Weights of a small GPT-style language model, trained from scratch on English Wikipedia: width 64.
Each number is 128 + 32 x the weight over its row's rms, rounded and kept within 0 to 255. Layers, rows and columns count from 0. Numbers have three digits each. The size before them is the row's rms in percent of the matrix's.

# down: layer 5 MLP down (transposed), 128x64, rms 0.148, rows 33-46, columns 0-63
# gate: layer 5 MLP gate, 128x64, rms 0.171, rows 34-46, columns 0-63
# up: layer 5 MLP up, 128x64, rms 0.153, rows 34-46, columns 0-63
down33 107:131104126117102129106132176070101076117144118126124145165114082140108121107091086099143093081169219148067127106153162155122145195130182153100115162143151101124144166096104143136087136126094204
gate34 103:096123109098098062176153054104198158109125110162106107114178098102106113098103167121150159152119153134112132114183184113159149222102137146164148142149113090122142158153190145101122141142107124
up34 101:079087073115094172142151098138122150095139106119128136130076150142112130163089118170142105164175101170117137178085138104095181099177158073166132110110150155143126097161095148169174153091078194
down34 104:216101099101134103142130082104173174104130126134163098173106067155130153134103129122134120160107145140158143066086078209117100087107131129139136087116083155123126102116135109097175140147175064
gate35 102:108145098107086184165129167150120077143157087075193116134122145126105124101134166069134117099136175108183122086071158186102109126200124112146132136164120123086070095144166114115125168156121098
up35 089:098147123117132132096118163109164140147193126162137155144140190134160098139138180153126075090156158069152112053112167147079076101174152131167114130095155110112111088056124130071144133161146096
down35 089:148148148131187126096124072127116134129115131143054123139130108120138115154171136190078184121142137120118115062175107174196109119120122167161119169098132155209107121091095120063143133118155173
gate36 094:156165160065096142098144112153142195133066100185153139146161161139198132119128092166177144146094129101103142110090119114177096108114125193143108138130130127067088166150118143159123140170063115
up36 102:099145209108157135180111162159103148122101127139176157114168211089157152150166141173135084115113087106102097157204121127153112110131118123118068089136066163138139128136157126164152112150172148
down36 100:105129089151190102149135134144131109095139150142147132139112123110099112092116117112077105086142132130099080167119125140123120140121148165109190157122086147141103066087123253103113111134040090
gate37 091:066160129117140128091161166139120134098149081135138175138154129066136173100114107142155115079138170143103111098125120165133165178150106127048080095188114076146097106073113154159136115141059108
up37 095:095137050121176126168084102137112075140163162120177113113114207094175106113115111170122149151135074154153083097147128168153131107182095098153109093184121165149110126129059123142130093119108136
down37 092:139121141094121092092145184160175141145130130115149120130106160084117042099122097142097181122134082137194143052151091108082158154093195101145143129160098153176148144142120141090159121172144102
gate38 116:090123092150083059193189108130124155169094105152104133088108140147128152121095148084209124130156142147076105190122162134087168145185146140085166147129158080087119100136119144125106098136151135
up38 094:135143082111142064135090101182104123097112159099146093128133121134067098136128162148124116163130144083062111139140103190181143046114114120167133089112087173183135141140121106159119127113152206
down38 096:084153139127126144172150105084198155142163198111129084127099112110137165118126133135075119124084103130162075167094142118080066078090116127094132141151162109151179111100089131116168095069091097
gate39 100:099148141092088159106146127123134099076089122148093172192176121205130129055145144149109132063143103159121177106137116154140125116115128100081150105203168133046132143121100128118137127094158142
up39 096:069156169164130127149136185047143169097159136086138121164101074165145085092148144134144139136133118133106188128111121144158100159165082188146123170175149207133163126136082148094122132138134110
down39 099:145117161171151094114155124094124061124133139131131119091139125100169157225132091141121151124144081111121156125087169144135124143138080153155151160123087131208099120219168114099095136146077111
gate40 102:132135095140135102136097105127150137162099099096143073167112166115108163097108128097190175104089100146207167118105127121041069138095108113146089143126115121101107172199104121172121119122172092
up40 106:095147106132096103126171203159147173066087126108122180100149072086174067086138119151136115117152117108140101099084116113163152126081124127150197157114083158095140109113187169095140139156118131
down40 106:159108123104124151144140146168126120089107145174109159136120123146101145090122077107161124121069086145093193116075123093146150150097184070154082150153124130167156216183189149139168095129129136
gate41 099:159101119114120064115070126164092101128086142169114126171173148173176170161116138101120095112105121121128075142079132107190138123138140087130149175133164148103164122128086066166093085130204109
up41 099:138111117128079142122127149086107178144169099123153172121116145147155136136109156106132103065077188110101174185076104134131113050092118193089145113174151108109111158078152162072119139107092128
down41 099:100067140108115150082116138147104122050132134176087062166116112128186149179139144135159121148125167083135119067108056140127104128124119131137163080133096117093077146089120073085144110125171140
gate42 093:081111116057127125124122179093130122127035149113158125154143118082100088146141157133162162124070148125147097146152142130166067185086094100129149086123108130119064189161137130130088149104128171
up42 101:127177171125115180083121112092155145090126110109115173122137097144120166143142175084133156113120196094202095102165103093129110214170099097153177129140114141091132083138132108130151114126076077
down42 099:150157118095155143133105110073094207140118083158162157109149154089090081147126165159096091120144095130115136154143131159193120124104125116134131154162078102133091107115130082054147035113111162
gate43 095:130125117155153137120107105129110224174098144088111140099182147072179101133181142108105112113121192106165097088175141173149051164106136115103115125156086146129138127119191136084118118123128170
up43 096:165165105076099116040172160135131122140101178107099088143157179116169077122106152157137126157100132098159125154116070120119094120088121164125112109103125081114210119166115137142088119094064141
down43 097:114192139138140152143116082119143176124112122138133166099154112129127128113102154188127098094154086122091102157124093242109048164093163120092094112098136153074138149117089108153077141134154118
gate44 100:126156053109099077106138110154122138181112120114113136091116118150194127106122086078190095120185085130119135113153129062092105147132144114166150120191096137143154113193152112055152120124165136
up44 095:120159129174132091152159118117189153167159201141109174156135135092128083059083183141130084121109130094090141191101080145163106128147105101119132153105113080076083153143114157118083126093105125
down44 097:186156081125150121093077100095117111087101127117167201151122137125112124101141110130180125114167126093099118085084127144064104159131190060106141127165073197173134163154157135131126100149108115
gate45 099:122118150112097103115176092147112162120125109200171137148224151135217074110119106170146092169124123108143118163123076120170163142140147106168178137079109127140089122154153141107098137163168134
up45 104:141143167103154160202116192085115156080143126106140157140164119079083141175148173111121105168103141110173095074128110125102157114150136097167075116128132139146186136117127077162111153043152118
down45 105:107190131084096163116154155135099153139064148198074168124171115195128112100082108113084096078111144153213122118133110116103154102094151144164173153095093118130126168176145130116111118110123123
gate46 101:134134129107122122158150112130106186103095100094207122079123109131116145104152132072190118103099134151195165145078140151179133103096146118124150159219092115174127141091087131167154168167114125
up46 101:120108096161103156105157102163163138118157103098122171087102159216084109176138116169136143091150098180117095144139129134111199104129165104089108163088197096135101072155114142089146165127112153
down46 105:078091115146118135129157168154156112124157104151098171175117093177095162144123063138097131085135097163108105157149105202130123098144142091108066108094194086101118096097090110141204136130158130